Each number is 128 + 24 x the weight over its row's rms, rounded and kept within 0 to 255. Layers, rows and columns count from 0. The size above them is the row's rms in percent of the matrix's.

# layer 2 MLP down (transposed), 1536x256, rms 0.0713, rows 751-803, columns 128-191
size [108 110  99  95 101  95 116 104 107 109  97  97  96 101 100  98  96 115  94  97 104 102 107  99 107 100 101 101 104 100 107 101  98  98  99  95  99 101  94  89  97 104 105  95 105  91 105 100  92  94  94  95  98]
[[130 127 134 164  88 115 119 107 106 174 142 151 137 137 115 143 141 117 163 117 144 116 142 108  82  97 116 155 132 141 146 152 108 128 128 122 126 120 104 114 125 128 161 141 145 155  86 114 129 167 135 155 156  93 107 108 149 149 119 176 137 110 142 118]
 [118 157 125 115 121 156 115 106 115 134 108 152 184 184  85 127 115 134 135 131 145 154 133 163  81 156 133 163 118 136 101 151 126 120  77  95 143 137 150 130 147 130 133 165 126 106 111 139 138 154  73 130 138 137 136  95 103 118 115 145 165 118  89 113]
 [107 152 176 120  81 131 125 119 142 178 181 122 103  88 159 132 175 131 105 149 139 131 114 123 145 130  89 142 110 115 174 141 109 118 101 125 154 166 109 100  94 182  91 107 135 161 122 137  61 161 113 129 132 201  89  83 110 118 127 132  89 129 134 151]
 [121 128 111 139 134  96 125 103 153 122  94 163 144 116 151 129 130 145 149 139  92 163 117 103 101 137 146  91 142 140 116 162 127 159 123 132  61 107 128  90 111 112 109 111 115 143  94 172 144 133  96 124 134 119 118  88 139 120 151 118 115 103 141 164]
 [102 100 131 148 132 133 144 137 141 127 162 126 114  99 130 126 154 110 106 115 144 137 125 153 145 151 105 177 118 120 114 167 149 151 131 131 171 138 118 147 139 104 123 115 154 101 148 116 168 129 136  98 107  80 139 164 115 114 128  98 171 137 131 128]
 [134 126 131 115 155 137 136 136 117 150 127  99 216 134 100 148 118 157  99 147 131 134 134 132 150 101 136 148 149 104 124 162 106 140 141 114 126 129 135 147  92 178 133 181 124 131  76  98 137 164 108 172 145 112 117 145 128 117 152  95 124 111 127 161]
 [ 94 147 118 115 121 126 155 124 130 211 104 144 137 109 118 144 153 133 109 124 117  98  99 157 106 121 119 119 111 128 125 141 141 111  96 133 149 101 148 147 140 147 126 114 144 110 134 133 130 146 136 117 168 143 126 105 117 118 129 125  99 171 131 111]
 [142 136 118 136 142 126 175 159 107 141 142 132 106 115 105 125  98 149 114 122 146 159 161 165 111 135  97 121 132 153 108 112 127 123 152 128 146 114 126 169 182 137 167  93  84 110 120 113 149 149 156 146 134  98 100 117 166 138 123 142 141 142 136  99]
 [ 85 142 141 136 122 109 111 121 100 143 181 212 134 178 138 142 122 124 158 123 173 102 140 142 147  98 138 128 112 161 142 176  82 158 141 173  94 145 119 111 141 131 149 130 139 157 158  80  95 149  86 153 129 133 182 144 108 154  76 150 125 117 164  85]
 [136 158  87 115 118 136 177 139 138 110 145 138 150 130 120 111 122  82 127 153  94  96 120 112 157 129 169 130 133  91 118 120 152 152 100 125 151 134 168 168 121 114 103 161 113 128 107 155 106 121  80 112 144 143 189 125 108 174  95 144 170 133 137 137]
 [113 151 123 184 164 131 169 107 103 125 117 116 118 131 139 117 135 139 102  96 116 130 140 126 150 163 124  92 147 111 131 101 116 157 144 141 125 143  93 147 146  95 140 120 112 132 109 141 142 146 101 133 105 131 215 136 151 136 127 140 128 137 116 141]
 [ 82 155 155 121 126 105 141  98 119  80  78  75 105 148 119 155 118 123 124 143 145 118 172 112 124 157 182 136 126 157 137 142 115 198  88 136 137 129 116 106 202  92 143 141 138 159 132 121 118 136 161 137 117 144  72 116 105 160 133  88 115 150 156 146]
 [112 116 175 152 138 100 117 135 147 114 109 109  98 107 120 124 150 144 123 157 111  97  77 164 130 132 172 148 169  78 139 158 115 160 185 153 141 151 138 182 118 107 151 142 128 133 153 148  85 143 141 138 157 101 153 112 142 124 120 133 129 138 161 127]
 [161 107 129 112 148 138 154 130 113 153 147 117 137 156 137  84 122  95 106 148 115  97 109 170 119 134 134 157  95 115 147 104 163 144 152 149 100 131 118 178 129 160 126 102  95 105 130 117 124 117 124 100 145 161 140 150 122 117 141 120 156 152 125 103]
 [ 80 142 153 153 128 118 156 131 123 127 127 127 130 127 142 109 120 123 119 113 131 128 126 159 116  59 132 122 140 120 177 102 159 146 127 139 122 160 120 165 135 114  97 157 162  94 136 142 128 101  98  77 110 135 127 115 112 137 117 138 129 123 144 113]
 [149 111 110 140 132 133 140 124 131 176 152 143 197 109 142 144  88  51 148 103 111  95 181 127 118  95 168 130 152 140  71  95 134 165  99 137 119 141 139 104 107 134 112 133 159 107 117 157 124 107 159 121 141 103  92 158 169 156 123 117 135 115 119 112]
 [125 101 167 150 117 131 149 164 127 178  88 146 146  74 125  87 134 149  82 122 196 120 120 110 158  73 105 142 123 144 115 122 165 130  76 144 132 114 127 131 146  91 163 148 163 192 105 149 127 149 147 109 118  99 117 174 105 161 179 132 173 101 130 122]
 [108 137 118 116 123 116  94 186 104 158 154 145 181 136 167  82  95 163 112 136 120 135 119 123 129 119 103 143 140  98 164 127  81 111 140 139 125 131 112 130 108 123 112 143 139 136 116 106 113  88 110 100 141 106  79  83 132 161 104 110 139 193 114  90]
 [ 94 127  82 124 103 143 124 144 135  92 138 103 112 127  61 148 108 152 123 112 126 151 169 127 185 137 124  71 131 106 119 142 132 117 100 190 138 111 140 165 106 157 148 136 115 126 103 169 143 129 121 177 130  94 123 143 102 182 154 128 137 115 143 129]
 [110 141 157 127 137 136 122 109 135 115 145 113 146 120 152 125  84 143 133 112 130 138 166 157 120 133 101 111 120 118 176 158 153 159 142 182 152 146 157 136 127 117  97 116 124 115  98  78 146 168 114 156  89 103 152 133  90 118 114 112  91 123 133 189]
 [107  86 123 126  91 149 128 102 124 179  86  92 118 143 134 164 100 118 150 115 154 133 126 125 153 108  82 115 102 151 147  92 105 134 149 148 166 144 123 132 137 118 125 117 152 122 135 125 106 108 138 163 119 103 123 116 123 103 130 119 126  84 136 124]
 [ 95 117 161 127 104  78 166 149 102 155 178 160  97 137 123 144 106 106 113 113 157 142  88 131 115 150 131 106 134 113 146 113 110 103  98 149 153 140 133 123 147 103 139 114 118  99 122 144 163 114  80 147 129 152 136 119 120 133 116  88 138 136 126 109]
 [123 108 143 122  89 138 117 144 112 179 106 127 144 124 161 140 128 118 135  91 113 177 103 123 134  86 119 106 127 123  71  97 141 113 122  90 143 111 139  98 145 133 150 132 136  87 139 154 158 186  83 125 120 119 115 135 133 146 116  94  83  98  95 130]
 [ 92 182 156 148 115 113 167 135  99 157 112 139 149 155  90 129 106 152 152 113 147  96  99 146 148 148 155 118 119  79 136 136 119 155 122 110 158 117 120 132 125 143 159 124 157 134 112 127 119 104 125 111 116 116 174 169 146 127 208 131 142 131 132 132]
 [106  88 115 187 179 131 136 177 119 122 153 108 168 129 186 140 120 133 132 153 157 122 152 139 171 131 104  96 116 131 122 107 133 139 108 143 158 143 150 129 128 100 163 171  99 106 154 114 124  94 110 106 111 113 156 141 141 147 106 147 139 145 133 113]
 [122 125 150  95 141 163 136  97 125 113 151 130 118  92 136 111 131 103 128 104 151 121 137 162 109 142 142 115 109 136  70 122 116 148 117 168 137  89 147 129 146 102 135  84 108 157 152 121 133 161 109 146  92 121 116 134 116 149 131 159 106 114 141 163]
 [ 95 199 109 110 138 171 138 131  88 116 153 150 153  53 150 121 130 122 130  94 106 121 117 129 152 119 120 172 130 112 119 159 123 120 106 140 107 117 125 163 156 122 134 143 116 144 125  99 138 140 116 177 121 136 154 124 105 108 116 136 156 145 136 121]
 [107 161 127  89 129 107 170 134 127 154 182 144 143 113 129 111 115 131 140 123 142  65 154 133 176 170 122 134 118 133  82  71 141 119 110 142 110 118 107 148 128 145 146 136 120 106 170 133 118 128 109 119 110 136 142 144 100 158 114 125 158 119 132  88]
 [116 150 118 140 122 134 129 159 114  78 116  85 104 160 125 117 160 139 115 116 143 109 148  88 119 136  94 140 173 136 150 103 127  99 163 131 113 135 115 127 134 115 121 125 100 121 100 127 117 131 181  83 149 123 136 104  85 117 115 160 144 123 142 103]
 [139 103 152  98 155 135 132 161 125 132 145 121  96 147 107 150 130 122  96 110 156 140 116 141 115 135  72 152 152  92 144 122 131 131 102 129  90 170  98 122 110 101 169 145 109 107 134 133 114 155 146 156 143 132 178 130  93 141 158 144  79 167 126 168]
 [ 85 148 145  93 133 137  95 122  91 148  86 117 146 125 124  86 137 167 115 150 201 141 138  83 132 103 166 128 159 142 122 151 155 131 168 171 138 149 138  95 122 134 131 109 122 115 111 120 128 109 173 107 194 114 140 112 109 144 119 161 131 162  80 129]
 [142 109 132 126 121 147 115 103 116 116 105 121 123  90 130 115 130 180 109 111 112 142 115 133 156 142 124 176 122 124 150 148 174 120 143 151 148 129 146 105 100 121  99 100 133 163 158 140 119 174 134 166 108 164 160 121  95  88 115 119 128 108 100 143]
 [117 171 118 110 165 111 140 152 121 122 108 156 137 137 136 137 151 135 165  96 101 132 104 140 111 160 125 146 111 137 153 113 139 125 112 122 148  98 146 139 107 108 113 136 118 124 153 112 118 142 157 178  69 125 186 115 131 119 162 146 115 143 125 112]
 [106 130 157 133 171 103 109  63 160  98  99 115 108 131 126  86 142 145 113 127 170  72 176  96 125 114 136 107 118 151 127 133 133 116 135 104 137 124 115 134 143 117 134 151  94  96  91 163 109 115 106 116 161 150 144 103 121 123 152 136  84 140 155 128]
 [112 135 156  94 141 149 135 141 140 149 109  89 149 126  92 109 126 122  91  72 141 127 131 133  94 107 177 131 129 128 104 134 126 122  88 153 156 140 104 120 132 122 115 119 120 132 123 124  99 160 106 135 184 138  88 137 146 119 107 130  85 139 106 135]
 [ 75  84 137 125 170 139 158 162 118 133 124 113 135 181 143 173 116 132 168 123 137 130 139 112 140 122  88 133 132 163 174  93 142 155 127 152 138 120 143 123  70 129 158  89 150 104 127 139 136 109 116 100  83 139 137  96 120 118 101 101 135 141 112 117]
 [162 157 136 149 123 116  93 193  86 200 102 147 125 163 150  94 110 125 117 113 178 119 168 139 145 136 111 138 157 118 125 118 142 133 124 105 132 104 174 140 171 126 120  92 151 102 137 127 146 141 140  99 193 123 110 155 144 148 130 116 149 124 110 120]
 [ 92  84  93  89  98 144 142 155 109 160  97 102 126  92 153 115  64 116 119 133 162 120 132 105  78 146  84 180 136 114  96 109 134 138  94 123 133 102 139 150 149  66 146 125 132  84 112 179 163 148 154 109 159 124 117 135 124 128 141  69 149 156 122 124]
 [130 120 117  98 177  91 155 164 137 145 176 132 161 147 103 129 149 107 138 100 161 131 146 180 172 137 113 133 164 133 178  84 129 150 116 138 122 134  80 143 115 121 144 113 148  90 134 138 127  99 115 132  88 146 135 138 104 139 165 135 109 127 121 132]
 [144 109 150 116 111 109 132 156 147 161 155 127 115 150 103  74 120  96 160 131 165 122 104 166 164  89 101 152 114 128 132 124 105 138 122 100 151 152 142 152 183  97 149 137 123  78 119 138 155 109 104 118 119 183 107 155 139 155 126 174 145 163 145 153]
 [167 158 129  86 131 142 126 145 144 107 123 111 111 116 122 111 148 126 122 114 152 120  94 113 105 119  96 118 145  99 141 160 147 122 110 126 135 144 128  96 130 101 135 108 139  95 106 140 100 117 104 139 137 126 160 136  63 154 123 131 124 136 136 114]
 [129 165 125 152 126 108 131 122 119 170 129 122 125 129 123  95 126 150 182  73  99  92 138 129 171 119 153 149 116 131  98 150  94 105 134 109 128  96 114 116 131 154 123 134 107 152 123 150 142  83 102 171 113 136  93 145 104 133 120 143 124 105  79 148]
 [140 134 117 123 132 123 122 161 111 119 184 116  85  91 156 133  98 107 112 140 193  93 154 154 101 167  96 140 169 117 122 131  96 141 135 119 111 116 133 113 151 131 135 123 124 106 156 144 119 125 138 129 108 123 134 126 120 128 156 129 122  93 136 115]
 [105 146  81 133 135 145 134 155 143 117 150  94 125 152  93  97  69 107 135 115 137 119 117 146  89 101 187 101 114 155 129 136 136 123  93 165 159 108 143 185 150 111  91 116 128  89 132 124 160 109 116 144 122 106  71 138 120 145 102 128 140 117 121 152]
 [124 119 108  52  89 121 174 154 143 124 120 140 135 116 150 151  84 121  89 113 122 114 155 114 129 134 141 124 131  98 131 101 168 143 140 108  86 149 113 196 130 123 113 139 133 109 130 109 143 126 143 166 158 122 123 101 155 142 144 110  96 115 127 132]
 [166 126 117 117 105 179 111 163 125 156 172 119 111 111 120  94 100 123 150 160 114 129 153  93 171 117 105 107 133 142 107 102 115 169  95 148 100 127 100  63 131 110 135 136 127 111 161 149 158 120 134 129 108 110 110 140 177 162 109  92 140 127 157 114]
 [148  90 176 162 114  80 129 129 115 143 144  81 118 114 125 130 114 112 129 117 109 131  98 100  91  93 139 146 128  86 139 123 136 130 115 148 144  95 144  94 141 182 113 126 103 124 151 105 146 127 156  99 184 139 106 104  99 116 126 172 105  94 105  86]
 [126 121 139 101 124 138 147 154 118 136 158 173 135 152 166 127 137 121 113 100 163 140 105 137 132 112 111 140 143 107 105 153 156 153 147 115 111 171 123 141 177 142 136 132 140  91 153 170 131 110 156 121 146 131 140 112 133 124 121 137 134 176 105 133]
 [135 107 160 111 120 117 141 161 116 122 157 129 104 107 100 143 120 101 102 138 146 120 132 147 105 176 124 165 110 157 155 118 112 133 130 153 130 130  97 151 141 147 162 150 141 116 170 138 160 172 123 119 110 168 126  82 105  81 102 138 154 132 138 107]
 [108 141 139  96  78 172 136 127 119 124 106 132  72 108 140  64 105 135  99 124 122 143 118 120 145 111 116 100 131 107 175 160 126 150  95  74 156 139 119 139 135 106 128  68 118 129 136 124 124 114 127 140 135 138 152 138 163 137 127 157 131 127 141 147]
 [ 94 136 156 126  99 171 113 145 100 135 141 166  96 138 154 178 113 128 115 119 122 170 127 138  98 123  72 129 146 162 146 156 143 108 165 114 115 175 125 123 142 125 146 129 109  82 135 114 139 138 110 121 123 122 172  73 106 117 105 138 101 118 100 120]
 [ 99 131 142 117 144 172 154  79 161 125 117 140 137  74 122  86 134 118  97  89 135 101 140  62 104 147 129 131 124 141 127 126 195 114 155 143 143 112 139 135 131 125 137 160 144 106 100 116 114 127 131 108 132 111 104 100 147 154 151 133 112 141 170 116]
 [139  99 154 124 134 131 123  88 156 145 118 105  68 165 138 160 121 125 145 127 118 162 105 146 117 132 139 165 107 119 148 154 100 161 143 126 115 139 140 166 118  70 124 129 133 179 154 121 112 141  89 148  89 150 120 145 124 176  91 132 111 181 117 141]]
# layer 2 MLP up, 1536x256, rms 0.0836, rows 752-803, columns 128-191
size [113 100  95 102  91 116 101 108 113  97  95  97  99 107  98  95 117  94  96 103 101 107  99 108  96 102  99 104  97 107 102  96  98  99  98  98 100  95  90  96 100 103  93 107  96 103 101  91  97  98  94  99]
[[169 145 130 139 153 146 143  80 136 149 123 141 109 130 112  92 148 116 147 121 101  87 154 116 145  94 113 109 136 145  89 110  95 159 135  95 138 128 162 151 117 128 138  70 115 148 142 142  73 141 136  97 128 123 103 133 131 131 149 116 146  96 129 112]
 [127 155 108 147 144  66 192 124 137  82 172 116 122 104 136 140  92 154 134  83 109 143 129 123 153  91 126 141 114 125  91 125 111 114 118 148 115 144 134 165 171 103 110 150  88 144 162 148 148 101 123 121 146 157 103 167 106 111 132 141 132 133 106 102]
 [167 106 159 136 133 107 137 141 159 112 124 147  70 156  92 113 123 106 148  97 144  90 117 147 100 163 111 123 142 134 118 125 143 102 139 100 117 148 116 171 168 136 117 133 130 167 124 108 148  80 105 154 120 140 118 146 141 125 156 144  96 115 104 114]
 [117 144  89 121 154 140 136  96 154 145 137 170 123 149 133 138 100 113 116  97 140 145 140 112  80 131 134 142 126 167 101  85 128  98 160 130 104  71 140  97 109 156 120 129 160 133 139  89 120 105 120 106 125 122  75 123 108 144 159 135 115 106 139 118]
 [119 115 119 121 137 164 107  81 109 132 126 122 113 136 169 134 137 143  96 123 120 163 135 130 127 149 172 168 120 133 107 136 126 152 181 168 104  81 113 142 140 120  76 104 158 109 165 119 126 114 136 117 117 144 117 136 149 148 136 125 133  78 130 124]
 [160 111 133 118 136 152 105 117  97 125 103 152 109 124 151 112 135 137  92 108 113 108 123 146 113 133 120 120 110 132 148 141 128 138 118 112 161 139 158 123 152 124 108  41 102 129 129 140 141 121 151  90 149 111  90 138 122 161 113 122  98 132 161 100]
 [164 135 144 151 170 102 142 111 145  97  91 175 119 122 108 115 135 119 142 124 152 143 151 139 150 149 112 103 109 136 142 144  96 126 158 137 142 110 144 136 136 125 102 126 169 120 107 122  72  88 169 157 133 123  89  99 108 105 132 127  96 124 110 132]
 [112  88 138 107 130 150 110 103 107 125 138 168 135 142 129 150 142 133 110 111 131 153 131 139 100 113 166 109 136 127 115 122  97 100 145 149 129 110 127  95  92 152 164  90 135 137 152 111 110 141 107  80 100 117 125 104 116 121 145 143 139 133 130 113]
 [138  91 118 189 134 108 101 141 131 124 135 135 115 117 131 129 103  96 134 133 110  84 111 153 142 130 120  95 124 159 142 143 103 115 152 117 161 155 138 136 137 122 152  70  88 190 122 137 153 134 144  94 116 182 127 136 143 151 131 117 164 117 120 129]
 [134 138 138 148 130 125 130 137  97 123 133 122 113 138  74 139 120  55 172 116 102 134 111 106 141 138 136 129 138 107 111  86 136 188 139 128 168 137 169 153 106 113 172 126 145 155 116 118 122 133 130 135 114 155 143 140 158 120 165 120 128  89 110 113]
 [154 104 131 145 135 160 112  91 140 132 102 147 153 156 109 187 100 106  98 163 114 138 109 101 120 132 135 135 145 130 119 135 156 157 150 156 145 139  93 131 153 142 103 146  95 135 157 147 144 150 120 143 105 149 112 157 127 117 129 106 114 146 117 117]
 [106 143 122 122 143 159 144 148 110  95 136 130  95  78 140  89  98 147 101 135 141 109 156  95 110 113 136 100 148 124 153 123 135 143 104 122 155 131 150 128 150 122 105  51 152  95 143 178 144 129 108  84 145 145 125 146 110 119 167  69 122 115 130 146]
 [110 135 147 139 164 113 124 105 131 129 102 133 170  94 119 131 153 101 160  69 131 111 161 118 147 117 110 101 104 162 138 146 145 104 139 100 162 145 127 147 112 117 141  96 145 106 133 107 137 142 163 146  80 118 105 114 101 131 159  99 132 129 174 129]
 [111 161 122 122 173 133 138  98 145  94 134 116 111 100 140 140 124 119 170 127 123 145 100 105 154  89 157 135 149 125 136 134 147 151 133 127 134  94 178 124 164 108  92 128 115 154 112 112 105 119 159 125 128 134 139 104 109 128  92 144 171 122 122 108]
 [129  95 156 116 142 157 149 134 132 108 114 130 116 130 126 132 122 123  96 113 157 112 146 109 102 132 130 141 126 101 118 121 121 124 111 126 102 133 139 151  98 133 138  89 114  97 170 124 139 159 164 104 144 150 115 113 195 166 120 139 143 132 132 112]
 [179  85 114 144 108 136 137 130 127 122 114 144 105 105 123 102 175 140 120 148 150 108 139 130 122 126 101 173 144 161 158 116 106 170 150 121 122 162  85 158 138  82 140 147 130 110 105 107 162 101 141 140 119 171 123 125 143 114 116 129 127 106 136 148]
 [137 131 156 125 158 105 113 133 119 112 150 149 143 108 148 143 116  98 109 143 123 130 105 103 127 114 121 113 143 109 126 119 114 150 145 136 150 117 144 125  97 150 137 113 147 150 116 102 125 114 113 118 127 136  94  95 120 137 140 123 116 139 138 125]
 [137 133  99 108 157 163 113 126 137 141 122 109 111 128 130 154 143 136 150 147 112  95 129 151  81  82 175 150 138 173  94 173 126 140 134 111  78 125 135 116 135 143 127 117  89 109 124 100 128 131 113 140 138 167 110 119 143  92 122 102 166 104 170  79]
 [131 117 115 162 145 121 153  85 117  82 137 109 138 134  87 162 135 134 183 147 133  98 115 106 111 111 165 110 163 122  98  97 126 137  92 101  82 125 106 144  97 135 112 147 148 152 163 126 132 118 110 116 101 144 142  93  79  94 165 120 183 180  71  89]
 [105  88 146 117 100 123 133  94 155 150 102 145 141 109 134 125 122 145 135 157 140 130 139  91 186 105 124 157 152 208 133 121  78 147 152 110 123 179 104  90 171 173 133  85 146 129 155 116 154 132 113  90 117  97 104 174 152 163 106 168 145 129 130 104]
 [111 140  95 200 201 103 164 149 146 101  76 122 177 139 116 135 146 157 122 105 127 134 113 127 108 145 131 132  98 154 129  85 108 148 161  98 122 109 111 114 104 164 130 118  76 141 139 159 157 118 116 128 130 109 107 105 155 119 146 113 191 140 109 129]
 [103  95  93 157 145 123 141 150 115  73 107 179 163 129 136 175 160 164 114 115 129 137 154 127 113 131 102 128 119 183 149 124 135 154 113 110 124 112 137 108  97 151 116 152 127 107  79 154 106  54 134 135 133 111 136 116 117  92 131 105 137 133 115 139]
 [135  74 125 114 102 185 183 118 149 123 118 135 151  86 122 104 115  93 110 139 146 162 111  97 116 123 116 105 103 159 139  84 140 153 162 161 124 143 115 135 141 163 150 159  87 129  82 117  96 109 172 120  79 100 124 131 140 131 155 124 168  97 105 115]
 [116 123  82 136 110 125 135 135 100 111 121 112 138 137 120 127 139 143 192 134 144  64 157 123 147 105 130 137 172 138  74 107  96 112 101 124 102 113 129  73 172 145 144 129 155 124 137 166  95 113 112 109 108 118 135 178 116 102 148 107 119 117 134 127]
 [139 179 131 165  97 184  75 137 126 111 114 118 112 121 138 114 116 124 151 125 151  95  93  80 104 108 165 149 133 130  82 149  69 154 139 122 122 105 138 145 101 147 158 141  99  97 116 107 111 161 142 151 112 132 138 100 120 141 111 126 129 120 118 103]
 [179 133 105 149 144 140 128 110 114 125  98 105 152 119 116 102 129 112 132  77 151 104 156 123 109 136 110 156  95 152 148  84 130 141 139 145 142 109 126 124 135 143 114 122 109 108 112 130 129 122 131 140 122 126 148 152 137 112 144 103 128 126 114 100]
 [109 118 122 146 126 100 131 130 103 150 144 161 144 126  99  93 143 132 138 175 135 184 137 142  74 117 146 103 116 147 109 133 127 153  90 155 136 133 116 100  76 125 179 145 138 107 141 127 102 107 127 152 121 151 109 213 111 143 139 151 157 156 136 175]
 [116 160  88 150 131 159 100 107 112 133 131 108 121  97 138 129 132  98 151 110 112 165 126 109 140 127 112 157 151 116 129 156 123 164 137  84 132 107 103 142 136 131 147 128 106 148 116  98 130 103 120 130 116 128  99 141 125 148 118 108 147 115 165  96]
 [134 138 119 109 151 131 108 106 128  86  96 136 120  95 112 143 109 111  93 108 102 162 109  90  85 141 148 115 143 129 155 124 145 123 131  77 102 146 143 165 124 167 122 120 132 154 131 132 145 103 149  88 113 135  94 114 133 106 147 135 121  93 180 129]
 [126 104 111 113 129 104 107  79 124 130  97  86 151 110 146 119 118 106 130 117  84  86  94 155 118  94 142 191 142 132 142 139 105 109 132 149 126 146 130 133  78 142 125  95  94 137 172 125  93 140 161 131 127 125 105 152 107 164 122 100 136 159 131  96]
 [129 106 108 153 132 139 135  87 110 119 132 149 127 136  85 148 113  88  91 129 137 160 121  81 140 156 141 126 149 124 116 121 110 108 189 101 135 139 129 133 110 118 107 161 127 162 130 155 113 107 101 148 104 132 117 121 130 135 130 107 150  99 112  87]
 [162 150 103 126 151 138 107 140 128 105 130 135 142 141 129 160 118 120 141 119 135 126  98  92  78 103  89 101  99 146 121 121 173  91 130 134 130 192 177 128 137 125 118  89 101  77 140  79 149 137 188 115 130 122 149 163 130  81 147 151 115 136 163 118]
 [130 147 177 139 125  85 161 121 116 125 143 165  95 116 120 132  99 136 169 108  93 117 135 132 152 146 144 160 116 160 156 173 132 124 196 118 142 159 144 136 126 164 112 130 130 124 129 101  96 146 159 137 109 159  98 114  93 180 158 144 162 108 119 113]
 [147 111 138 156 202 157  82 154 122 124  85 140 128 124 141 165 160 116 102 124 114  83  93 132  75 111 130 121 154 122  94 163 106 134 170  98 144 141 110  78 136 164 129  88 120 102 129 117 127 153 144  87 138 160  90 140 103 119 110 123 102 123 136 154]
 [103 104 103 125 138 158 135 113 131 111 137 103 105 115 146 162 153 128 125 122 132 122 153  95 143 131 139 136 117 110 158 117 150 156 135 110 128 108 171  90  88 161 122 102 139 135 107  79 144 112 135  91 106 136 134 131 118 142 132 159 167 123 152 146]
 [162 149 102 135 177 153  68 104 113 132 130 140 128 130 162 167 130 121 107 142 129 130  78  99 112 115 113  82 138 129 111 129 129 174 155 101 143 178 131  97 171 117 132 101 159  99 137 128 120 164 119 130 148 132 126 120 134 155  97 134 105 121 143 110]
 [135 136 139 148 154 175 119 131 128 113 146 185 122  88 115 163 164 115 132 116  82 135  81 143 136 155  82 138 100 141 112 117 118 129 121 118 140 119 157 114 119 138 118 165 101 102  55  88 106 105 122 110 140  97 139 165 115 131 118 139 160 125 133 132]
 [112 126 128 131 122  90 170 105 120 145 123 157 165 100  94 158  97 179 131 117  96  94 148 131 142  85 138  77 137 110  89  96 151 123 158 116 124 102 120 155 129 161  64 155  96 122 125  84 141 114 138 142 123  96  91 116 115 125 152 124 154  88 168 129]
 [161 162  90 137 158 111 130 109 170 119 102 134 189 140 135 198 142 116 153  96 141 163 147 115 123  99 112  58 117 140  77 133 116 114 154 158 137  86 129 140  92 107 100 143 112 138 131 139 107 131 144 111 116 119 123 139 126  93 175  82 138 136 126 110]
 [ 99 101 100 126 145 167  83 141 149  77 154 135 124  94 106 156 132 106 115 135 102  66 149 109 148 144 121 142 132  98 105 143 162  80 119 106  85 118 139 111 120 111 125 160  95 126 143 118 101 101 179 100 116  87 113 154 139  73 120 132 115 131 120 162]
 [136 108 127 136 142 165 107 112 143  93 140 140 122 112 137 114 128  97 175  94  68 116 163 116 140 141 112 133 135 165 156  97 107 155 132 115  94 129 148 133 123 107 141 131 135 173 114 130 154  83 145 134 136 125 125 116 116 104 147 128 119 157  83 115]
 [133 122 107 126 146 139 169 103 147 103 134 125 106 100 106 117 143 129 132 161 127 130  78 139 117 100 142 114 107 119 110 141 109 156  58 161 104 129 190 115  93 137  87 144 145 155 109 151 133 104  93  77 103  96 118 167  84  99 129 111 135 141 132 117]
 [164  74 152 145 140 130 111  84 109 124 123 148 163 159 128  84 126 108 123 100  94 106 141 148 123 172 146 160 143 178 134 122 148 168 163 130 110 111  99 110 144 154 145 141  91 126 142 149 120 112 190 112 121 157 126 126 141 112 143 126  83 104  83 138]
 [130 125 111 122 181 165 146 102 137 101  69 164 177 145  93 178 102 116 110  94 136  65 159 119 100  77 132 126 123 137  86  92 117 156 123 149 122 120 122 152  95 101 129 104 150 126  93 108 122 138 103 138 131 127 125 135 129 111 116 133  69 112  89 122]
 [147 144 101 136 142 149 116  91  96 109 171 153 123 109  96 141 125  88 146 125 143 129 102 127  71 128 166  77 140 141  87 143 115 136 124 121 111 128 128 121  90 136 143 133 154 124  92 149 117 114 149 119 136 123 127 139 152 101 145 111 140 135 169 133]
 [131 130 139 128 149 127 111 117 171 154 126 126 148 121 100 101 134 139 174 138 117 136 133  99 136 147 153 175 103 119 145  95 113 100 165 134 164 126 126 153 169 140 156 143  98 154 158 110 113 140 122 120 136 154  88 161 124 129 168  99 165 155 124 111]
 [121 131 126 141 111 155 129  98 164 115 127 124 161 159 130 142 166  60 149 112 123 112 124  99 151 146 131 123 121 104  99 105 116  69  89 171 145 148  99 134 138 150 117  70  91 108  87 127 104 143 135 112 134  77  94 174 159 155 141 160 172 132 121 137]
 [121 124 144 127 147 141 114 172 156  93 113 118 122 119 140 123 145 146 142 149 123 112 186 137 107 145 149 125 125 147 159 174 108 107 136 109 177 137 102 146 158 159 141 132 120 126  66 128  99 125 106 132  83 153 122 138 122 102 122 151 178 128 179 119]
 [148  97 179 129 124 112  90  92 145 150 116 172 153 151 113 185 157 102 134 128 120 129 103  71 130 154 120 150  92  96 116 135 103 168 154  67 119 133 124 183 114 137 174 114 136 138 104 104 110 168 155 176 136  96  89 121 151 143 123 147 111 101 131  90]
 [101 143  81 141 154 163 141 105 107 167 152 108 152 141 108  95 116 128 134 123 147 146 107 145 118 159 132 147 131 144 136 140 139 114 127 143 121 152 203 166 106 154 109 129 143 183 159 107 122 131 125 113 120 127 136  99  98 158 127 124 118 128 137  92]
 [176 111 135 131 154 162 130  90 128  99 126 134 107  80 138 142 132 115 157 130  87 112 104 152 146 164 140 103 102 166 119 112  92 104 163 121 115 115 131 131 105 149 192 146 123 153 116 119 101 128 129 118 136 114 121 129 139 147 185 110 117  87 137  71]
 [129 144 115 141 144 123 134 134 161  87 104 152 143  99 122 110 117 111 116 120 120 126  99  99 106 110 125 138 117 111 100 128 142 146 134  71  96 125 147 140 133 109 134 119 124 168 146 179 120 147 101 134 134 110 151 177 171 165 128 125 124 121 166 113]]